Weights of a small transformer language model: rotary positions.
Each number is 200 + 40 x the weight over the matrix's rms, rounded and kept within 0 to 999. Layers, rows and columns count from 0.

# down: layer 6 MLP down (transposed), 640x160, rms 0.135, rows 384-403, columns 0-79
# up: layer 6 MLP up, 640x160, rms 0.152, rows 385-404, columns 0-79
down384,176,170,186,108,244,217,178,195,254,194,209,240,230,297,203,195,192,286,146,257,144,161,162,174,175,168,210,230,261,197,268,151,207,251,343,269,234,191,196,161,186,198,219,240,179,138,174,224,231,174,213,218,153,235,246,212,184,291,247,153,221,247,230,259,212,211,222,128,226,136,162,167,273,243,197,215,161,254,212,217
up385,90,194,193,178,225,151,166,136,226,200,230,204,158,203,160,225,181,196,165,222,246,296,247,138,246,245,126,184,168,241,155,183,168,282,202,188,247,221,181,200,193,267,221,162,205,192,116,164,208,242,241,210,270,190,211,211,224,196,227,236,177,221,194,232,229,201,210,205,173,142,186,145,128,209,217,232,186,216,191,142
down385,227,205,229,199,129,179,187,210,222,179,211,165,155,194,187,206,202,206,225,292,209,208,200,167,163,137,182,208,213,176,241,137,170,192,190,254,264,206,131,174,186,182,142,193,223,88,200,194,195,203,161,180,313,229,227,157,209,198,142,224,271,191,214,224,233,172,159,221,238,156,172,216,183,232,244,162,202,147,278,178
up386,250,194,195,140,170,215,215,176,205,244,138,217,182,192,200,238,151,201,138,168,266,233,259,212,249,184,249,109,195,214,173,188,193,254,197,211,213,216,226,158,133,226,220,259,223,257,167,240,196,167,193,152,182,218,222,194,179,247,214,172,231,124,183,199,194,162,166,187,172,91,160,233,223,265,243,171,198,198,194,211
down386,225,192,269,197,195,190,295,254,271,174,245,251,243,312,203,233,184,276,205,183,132,266,162,232,230,233,178,177,264,201,304,197,248,100,218,180,199,175,230,223,150,215,197,184,236,243,225,227,194,215,238,303,175,209,226,199,149,251,177,218,182,236,225,173,225,245,138,264,225,215,137,250,198,167,160,220,144,246,202,209
up387,243,165,163,234,234,168,166,197,171,232,139,156,170,322,215,192,107,240,123,215,182,130,163,127,235,262,244,181,232,206,139,234,273,221,216,170,221,206,166,212,175,177,123,208,211,209,175,212,174,214,179,187,238,129,184,239,196,215,253,253,224,155,238,134,257,197,173,190,180,198,181,305,194,322,208,249,181,178,268,256
down387,221,215,233,212,254,200,181,269,216,221,215,228,182,148,260,218,280,199,257,208,177,184,308,228,212,186,172,223,177,196,225,239,289,202,209,221,258,218,282,208,160,311,193,240,241,248,202,198,161,190,121,210,208,172,141,224,193,148,216,278,158,145,175,191,177,192,185,167,150,234,173,159,215,159,193,230,171,169,270,224
up388,195,235,181,111,211,196,192,154,232,200,168,227,219,264,207,262,204,193,155,212,211,165,214,227,164,173,231,264,172,128,180,323,243,240,226,220,254,117,242,243,215,209,181,170,221,175,119,100,255,208,213,259,265,129,172,173,272,163,188,201,196,235,187,188,199,202,161,158,234,173,136,163,166,196,193,200,164,228,204,208
down388,235,259,149,211,312,227,186,212,195,182,238,255,201,110,188,208,302,121,248,227,194,177,186,186,224,170,225,196,217,243,186,300,191,189,151,192,161,198,192,242,205,164,159,227,247,203,257,156,211,129,189,148,208,133,195,247,186,225,146,192,232,231,183,197,225,203,212,134,229,265,213,224,150,283,219,216,288,307,206,208
up389,177,216,274,167,208,160,167,224,200,216,196,239,212,191,188,287,117,274,138,255,302,257,260,249,223,222,190,245,190,186,232,220,261,245,226,230,155,180,230,186,211,202,251,145,150,156,222,247,208,169,240,234,223,204,209,201,174,212,164,129,182,197,201,224,159,139,186,210,183,165,164,242,205,256,244,169,203,280,252,225
down389,254,254,191,258,233,222,233,166,246,190,199,233,295,213,264,169,213,171,152,241,215,114,201,211,184,232,213,145,184,229,245,187,278,239,97,186,198,140,253,256,231,196,206,195,222,227,266,211,201,174,151,241,172,176,175,158,108,252,197,195,130,147,199,173,186,221,205,189,205,202,120,200,121,183,189,246,203,273,161,206
up390,264,172,250,149,215,190,141,197,225,193,256,179,240,172,187,188,165,177,184,219,175,189,254,167,174,197,121,298,254,193,175,178,228,242,186,159,204,220,205,198,239,220,247,238,253,164,168,134,287,164,191,224,201,57,199,169,294,195,187,218,208,212,177,229,265,175,185,195,232,139,201,280,210,112,212,224,185,207,213,219
down390,257,271,244,119,116,205,163,203,279,186,267,86,236,209,196,168,332,214,119,239,207,200,194,201,177,172,143,228,192,275,160,185,165,217,220,227,232,253,183,254,207,187,230,182,232,247,244,186,225,191,249,194,238,196,157,185,241,150,217,198,187,257,188,225,220,160,226,237,220,239,157,213,154,191,253,205,243,199,200,97
up391,269,240,271,198,183,244,233,154,224,242,194,212,183,132,154,248,143,222,206,159,230,272,238,223,199,151,125,232,234,229,216,244,123,312,216,216,246,248,266,165,212,228,232,208,192,200,197,252,210,242,141,124,256,244,205,189,185,168,262,215,248,247,158,157,201,211,182,106,202,186,181,214,184,212,186,147,179,174,244,186
down391,168,186,183,161,240,238,197,225,191,268,210,183,150,148,182,158,205,164,273,131,154,174,153,176,241,181,147,189,194,253,273,295,106,113,245,165,183,159,204,180,236,229,132,132,137,244,249,217,158,206,286,291,186,205,215,258,171,102,151,256,223,146,190,190,227,232,188,218,255,226,98,213,243,163,190,217,195,210,179,151
up392,136,213,181,132,216,255,231,195,190,280,92,244,166,224,233,264,218,179,221,227,165,198,264,153,171,201,183,173,177,108,234,232,191,171,252,232,282,179,215,167,236,187,291,176,203,144,165,227,228,265,212,190,236,204,221,173,240,215,242,144,186,255,183,154,207,127,131,194,205,188,216,200,142,192,151,209,185,242,223,277
down392,151,167,137,233,196,189,217,188,88,198,247,303,237,299,181,214,225,227,255,130,197,175,144,133,236,234,196,192,205,197,215,216,226,228,195,143,192,253,243,192,159,160,181,189,173,193,240,196,199,197,158,165,187,240,155,243,180,215,206,282,166,86,201,226,140,223,170,240,215,221,178,154,209,245,110,175,178,201,168,196
up393,210,183,181,132,194,206,183,129,269,302,183,145,210,279,214,286,171,227,189,257,193,245,281,176,191,219,185,158,255,190,179,178,202,151,213,253,138,258,216,234,169,211,155,251,204,158,206,230,247,142,221,176,185,191,79,197,192,166,222,179,169,210,162,249,197,191,149,308,179,213,210,192,221,243,210,239,220,168,194,228
down393,185,159,198,253,163,177,280,312,247,258,239,188,183,191,108,233,166,198,197,143,201,184,179,213,202,156,196,215,202,200,127,155,219,198,176,262,161,194,175,218,210,210,187,151,183,201,240,224,269,179,196,187,220,185,216,288,224,218,221,220,183,302,236,190,247,229,285,179,255,154,237,153,150,156,233,172,261,285,190,246
up394,266,233,232,298,229,270,209,174,198,176,228,222,131,209,108,211,184,178,226,171,123,215,218,172,193,147,140,189,207,181,160,263,209,271,131,138,242,135,184,233,224,297,214,157,188,224,244,207,164,130,205,179,205,169,217,329,145,246,184,235,176,221,198,214,239,185,195,238,189,93,218,180,236,173,306,170,214,222,279,201
down394,190,208,139,154,152,229,198,132,262,231,130,192,197,197,239,144,206,296,147,213,188,246,145,164,246,144,173,217,182,147,251,163,224,165,387,309,219,228,177,214,178,264,238,195,193,173,227,223,258,178,357,185,214,230,158,153,227,219,149,184,233,222,218,186,203,206,213,196,233,208,251,132,340,238,204,186,135,170,157,220
up395,242,200,237,161,204,214,225,155,233,266,215,205,133,243,185,265,207,173,97,172,184,274,182,229,208,144,180,157,260,165,204,249,258,256,228,221,197,141,128,214,220,217,236,222,205,152,164,180,231,196,231,236,191,180,270,230,208,139,248,172,186,108,230,173,184,223,195,180,222,201,277,260,199,197,261,217,217,187,232,147
down395,183,185,173,145,209,228,169,210,198,204,183,212,219,226,162,227,201,287,214,183,179,156,123,133,215,145,143,194,235,199,183,188,216,209,151,200,213,208,224,235,181,140,187,119,256,224,240,274,132,189,252,192,156,196,245,241,247,158,162,187,133,183,178,109,269,230,194,159,189,205,201,191,281,150,207,238,105,256,154,177
up396,236,246,168,203,208,139,239,214,141,179,221,199,193,206,191,245,153,227,185,213,212,224,189,199,222,168,224,182,193,168,206,196,242,290,235,230,236,153,152,241,176,232,317,199,262,236,195,207,240,241,207,183,200,180,218,265,159,204,221,198,157,202,168,97,181,186,176,191,215,143,178,182,193,201,220,237,93,211,208,236
down396,261,174,251,244,236,192,66,170,185,116,174,160,117,181,186,261,175,198,239,200,144,168,190,245,188,156,180,171,173,150,215,243,243,219,164,277,176,194,113,64,276,214,103,120,213,175,211,196,150,213,330,243,221,231,254,173,127,227,201,138,240,240,165,230,169,241,208,262,249,210,196,230,246,137,229,230,298,137,271,265
up397,244,206,162,173,123,154,213,186,172,239,145,177,198,148,169,196,191,214,182,180,148,172,247,158,198,244,156,175,222,137,216,211,155,215,170,210,268,233,171,145,185,148,243,220,227,243,180,228,196,129,176,223,241,187,303,193,179,151,201,242,202,182,176,178,206,216,146,177,212,144,208,180,187,214,237,237,224,177,186,192
down397,241,169,158,279,196,154,212,273,182,163,202,191,244,152,196,229,193,168,169,229,184,237,223,160,226,231,160,208,250,227,189,161,191,188,116,233,186,249,196,186,206,229,238,193,135,191,214,200,191,169,173,232,195,158,139,206,194,189,191,209,131,241,165,228,205,204,223,201,159,190,200,187,143,229,246,221,252,184,229,230
up398,174,242,215,218,153,165,161,204,240,221,232,149,208,269,148,196,127,194,213,195,177,168,148,144,224,135,182,154,280,203,195,216,92,192,178,203,227,201,163,213,250,169,223,226,218,218,177,210,230,189,243,208,156,208,137,284,158,112,202,232,257,243,168,192,211,164,218,219,118,220,273,234,194,174,235,197,198,163,218,243
down398,188,222,192,118,201,207,195,207,252,217,206,176,262,323,190,204,147,421,192,215,228,181,202,221,140,178,200,211,186,196,300,202,237,218,383,213,193,208,186,198,236,193,201,207,175,190,189,199,219,219,234,203,193,208,204,178,177,227,224,202,222,231,194,201,235,214,164,173,223,199,239,190,369,204,225,179,0,224,205,218
up399,160,256,222,168,152,225,200,168,292,208,183,109,135,256,184,158,154,198,212,190,206,152,194,170,190,150,163,173,169,177,207,158,148,278,186,170,216,211,174,241,190,118,194,182,215,279,216,206,175,111,190,193,220,210,144,218,189,206,146,146,271,269,213,220,178,199,232,146,142,145,205,189,238,245,178,215,140,215,202,203
down399,198,207,216,157,199,206,184,189,222,241,205,213,248,332,177,205,134,435,190,176,163,191,236,171,187,223,213,200,181,214,339,191,208,189,369,199,174,190,193,195,194,191,193,206,160,188,215,197,213,241,272,207,179,169,179,211,202,184,203,194,189,218,194,220,210,232,196,215,171,206,209,191,422,235,203,206,0,188,205,223
up400,208,194,224,164,135,150,176,115,154,245,187,197,235,177,198,211,158,220,234,202,234,317,213,241,201,194,245,138,154,142,193,257,133,237,199,214,201,182,211,146,203,204,240,185,154,197,190,188,172,227,277,249,142,196,159,234,210,213,214,151,206,252,229,194,190,201,162,193,182,163,177,235,167,154,164,258,172,311,222,250
down400,267,228,209,177,184,151,236,200,256,173,194,258,190,257,199,169,168,183,183,185,170,199,225,146,160,156,163,231,205,203,190,223,213,161,137,213,246,171,242,234,176,194,200,149,222,175,157,223,263,186,127,200,256,212,199,172,205,183,143,224,243,211,251,237,220,155,250,139,179,214,193,206,239,222,177,238,196,179,193,203
up401,173,180,239,166,156,238,186,136,221,249,171,172,229,258,184,191,140,174,204,174,194,160,228,143,203,107,122,155,197,219,193,182,139,203,174,215,243,223,204,255,164,118,167,190,180,190,244,223,178,158,181,176,208,185,145,225,157,234,212,192,285,280,243,198,183,197,170,188,166,180,217,200,178,179,203,239,203,244,146,183
down401,196,217,163,152,175,219,191,209,222,233,214,193,236,282,196,213,148,414,204,168,183,211,213,186,202,236,194,221,205,177,331,204,223,193,347,215,188,190,200,182,193,207,181,221,211,206,197,195,220,194,295,177,199,178,234,176,180,202,223,212,202,212,188,211,191,194,196,203,197,194,191,196,407,216,198,200,14,194,193,214
up402,225,235,179,172,158,90,169,191,226,233,188,210,216,160,200,216,191,242,264,213,175,215,208,245,231,174,173,241,215,235,208,233,192,188,229,182,208,167,218,197,193,186,179,193,223,237,217,234,262,198,213,214,297,161,143,261,208,163,222,206,211,160,181,196,252,211,193,245,269,165,179,268,201,177,236,250,226,174,164,176
down402,162,138,176,262,226,222,147,156,338,115,213,166,177,230,225,176,224,217,150,202,168,189,222,168,238,185,177,221,185,151,196,148,155,247,221,219,218,215,169,235,209,185,162,276,236,171,247,220,153,128,244,240,150,182,204,191,154,262,170,166,166,261,205,258,170,209,190,175,219,198,230,152,221,198,196,203,133,258,174,207
up403,195,202,243,211,152,211,219,136,112,280,245,169,180,201,179,138,180,165,226,264,228,223,268,189,220,240,239,265,245,212,230,181,259,220,244,288,184,189,157,233,237,161,247,244,265,190,210,179,239,217,224,176,198,189,214,235,156,215,174,182,208,174,183,189,198,130,238,262,211,222,188,232,207,143,251,221,198,240,200,252
down403,210,170,134,167,218,181,177,245,191,149,196,175,167,216,174,230,146,231,166,201,225,211,189,164,229,198,161,213,164,248,223,221,273,244,194,127,193,177,151,212,180,223,167,154,212,270,236,219,204,171,256,234,158,210,157,214,188,169,274,268,287,234,175,198,151,202,206,183,236,164,158,203,206,213,195,180,123,202,133,156
up404,210,153,253,127,168,164,209,218,184,194,233,246,236,284,162,263,165,168,222,180,220,251,221,234,221,227,170,184,187,207,171,227,240,207,240,214,171,178,249,242,155,220,207,234,215,200,155,213,150,190,243,268,174,214,247,194,258,254,178,192,195,178,221,225,199,121,209,156,140,247,166,201,199,198,216,255,136,274,198,240